config = dict(
    attn_scale=0.177,
    tie_word_embeddings=True,
    parallel_block=True,
    init_std_up=0.0625,
    final_lr_fraction=0.02,
    dataset='wikipedia_en',
)
Each number is 500 + 40 x the weight over its row's rms, rounded and kept within 0 to 999. Layers, rows and columns count from 0. Numbers have three digits each. The size before them is the row's rms in percent of the matrix's.

# layer 5 MLP down, 64x384, rms 0.0951, rows 0-63, columns 192-239
107:503505531511490491560542518497500508473498472536477447492526524472469485486457564509537448536458524523518498445509433492519513516569529457517551
095:468515565509522550516451498527414485553435529533490476502484447501528512430501518529474449536507492554494517485467547500505556509507520526568445
087:462539531502525465453471490529537533565530427476502468449493524572459524551506449443545481466500504540494469543508561471547462491524482512453485
102:465497514476498481553510501532584466598555509549524498536497470470585492526537461517504484499578526524432519481550567525473513487490493480527534
102:483482516480468540502545516465477493482460457521456576456562551489577510466461580511483569485506525500504512406446502475548456520564521497508495
104:514509428457457579483452488434438487489495504527477548495507461530545515484524550519480503498541489402525443527555532499481461513441467545522477
099:536513487471513537461507471551561496475522529455484529484496496536531534525621497547391510463546525473516530535524511494507532483508516418569563
101:437502506456536476504463523442488470500538505452509485554563460499463601617479485454505552473487440558475455464447523463459497552492474512509515
098:527505536500412519470453477495500515549468565508425511457521469436522518394599523451442523461496497452543502468505499477521453533503512530582462
103:511482444500557488517498482490483458473520548506485520480481455512558495490462423526508488484531472529570460505488519513526470526481515466547504
103:521458480521543457514520477519536449467529489473466566441535510570587437460517498495493550500481438520417539493432503441585422536525499510532533
098:429510529550529428466504577558568498452471500519489530527527467548484525613491440457518540516528518479517531561538549484560478427525573577452515
103:511434486638515499452496491443562552575500450473422376464437495542452505484574444508501524484536528495430479531451507489476476576575507441519526
101:533539433534576573492546508485493544532541496426451528443586424392508452483496510528461494458450507452566474520508431541545527580472458479510472
101:511512527519486449493565487544479480400456494518534588463543449453461452571549488488485403540468463468572538510509476457491552429473477591520498
097:435493491475502441503547499560476519552429415472480552471557581546497465532486537496462464488480571502541486448459496440472437493511410504506503
100:461515416533491559463580490553522523546481491487479461495475486517488500465579468430458518500485473530484459490515564436481461489577518456532496
094:547545463443498487524496455479477482568516522462565516537575511490486457479541445502503589518489520499451517438515458491542505542443518478503472
094:543533515466502554560469443484513535599540479528483436500521475567516561438484410546469485504445517488489537539489558472539479473435473468531545
096:492455530593529443500503492513410514507455482458512487554483484575489486418528509492533463495535493490494452497528492546484490497533501419459485
099:499465504488490539488477443547547515537505548596550526491527499424470586456478552522435539489477510445548537456485455462480459539517481484500517
100:537505500499477500468476524477494493543502492441540483561484483498411568509476479518484478543580454490418565497542554539498534476442553496515508
102:554497467549524511467475488458513466517501481529447473460528444505525496541508481425507509516462486533482543484497481455540480462456582512494464
101:547557485489477474463538557464440520490424481505544498475544455513489569512434531447567458581500487488530464454541488526534491540442506547448531
102:518479572475516462532479537532497429484524518478509489488475561503536548457442489441543545495544487620510476466502462524434483493458448553533515
104:481529517486464473505517477460436539452461455499541436495529534454494451443518542480447557553487525544528530535503522490499501504522565584463566
098:477534453518499426449463453470433543547451487506506566506490519504509465513463489535496450497541504489501468474440479510525472487510519516564468
098:545480524512441467526515511464507546552479525511506466527495426485486375492477516440507526473536490505521403483474495500568493480503478492467501
100:534514562474574496490471541394500516463544479489450466509500481518501526454512448462508511497427507537495466486484528520502474448497493508497573
100:520521548480497489516553499511617474523444483489572482559453521386480577479514515507546515487482498417448507488493453526493528533563470527555487
100:525537484458571510469480584489465494544480516509459499452487491595488509479480564543440554555463494477501524468488495535481438504545552424521490
100:439472499524484488522491539450444552463449548457496489582496476504545477471519496474486450497497457529462494499562535443475485522484471454528491
096:488457485481452441486479512420585526613500504508522446527503495488461519566460541486533453517567461566482510498454521503465520600503518478569482
099:463461551562558402429544482441468482493516490494528527522540513498529465537474438479416493450533487544442502480518470437546504545511496435531457
098:515476489536518470504515603522550438469523508492495462456466539571518518514509528544566532422547531496483529484492439456478488537463491479505469
107:480520467441511496510450609481445487488478448503469542506506412486526507507472523447519501438501448504546530531522562489464482475498488532529521
100:538540486524544555489450528490437532526515479481499474471467496473480476563512551455517526462475435452537437472521519509482474473471497533450469
102:466435455463520480422495495476558567570493530491490497491518468574444520567508540519527470477511510488519553511479452555529507449451501446497456
101:474546557515488519512493523529563397483552457445561502455432501511500474525471424489520571455498434519545540521543506489408482469413531570491589
102:504511477527538522497460455542544512475443516553523504461499488476549463500517499568441488479546465478489543516517508496562507523447519488554462
099:475480482507452487525501452538539550532487455499493466524527499484505486498504494457529562542510513484497515469507479441518508393575560500496488
094:497516476454506465508511518516455470501462476544504467509494532438416462471516556492476463526472492511516555525456585516499591476403533542437528
110:461584468432517492480459497498532559463580458513467483595534516477484477466513546477517567542482561473496534484547461497501520504532497556517488
101:494532485495496543527454541480480518496459509473506499482522510435482475513494511474495498486456496490513464486480438490535524493498460461465498
107:484533510471496399526479506414567491538485486502464501472527456456497510506474524425397510474480501529517592547482504510495541464450524443495471
101:525543523521485398533470517532394549492515475530461426485508555585514470391508509522556462511469528512598516478499453478497468521480480535487585
093:408475487501466441476485468495502527514513481521453575490471501447543510410494471551480515532480439507506511476457554466491455586485435462516510
099:554549485496503544537468535487447496536560494478446456440478465512512476525489527532538480470452545536463465485488470496507457487512472514469516
091:559507496503494463554510548591514482464565504520458493483518506513451530537553472556478595426485532481553488561531542548497463525526452517507492
111:455487453548545500514576482495409525514451475504422487505440475547531514438541556551534517555490544490488465559518455549523515512487504455478463
096:466505469537505456524459519544565486514468485489444489545517503493475487445559508461449484483454546522522499541552425520461497516428519539537499
097:498484507502449510496535466437567418515490497449446504440550547473494482499470519405470496511578508533571548469470508543452447524517483518457506
101:570409486542524421477440500389546535531484506577559449505472500487527470433508431468518465526539481533470448486536489518508536479589487528538535
101:543489454541518494531461486448569539491440529443554465515467457583489470518501470531513483517510489481493442462523523608538493501556460504580519
104:525554512487467465530497579472547488502487580546554466494523436502510480514517462466370518478486532484445525541537518482530489471549523468508534
101:481475491481490494526499497451547508383465545489526518512463491506513443491467483460500510451515474508462523463455603508502450514493509469497461
102:559500490487506540501494612522506492482596523489491495551474482504501486465453530530507564456490552548553525480512478544481545501470489473443453
098:516491520476493490470465537455489559527423600492466523467502498527557528542556381519548474550481556533486454503483519529510488481502423493498468
094:522524551466503499491547481481616460449501539457486532434528485566465474525497545517554454438508503598481486488540510546533475546517464527511509
101:454474528457457515516532450567532479531540511533481459505542461510509491519466504512511519484425540526494569502502489432431543413559489518455576
104:531492502471449553490488537448457510420399514478547518482524493463515508469480544412427483464444519472556501453565439465469493516530534486542488
102:463459416551387462457546468462462515520474537540503434497521431502442428511491431492434533535527527476511473507492506488490490407504499502448473
097:488462521510552441516538544509397536519560473479448545488490505519473459489536514548540419525479446393511471546482530471455511511485453559607495
096:479469487508506487519469535492494502527470516565538501486502509527502536455505472471507537518535510497479445460572460455533495533504575451472499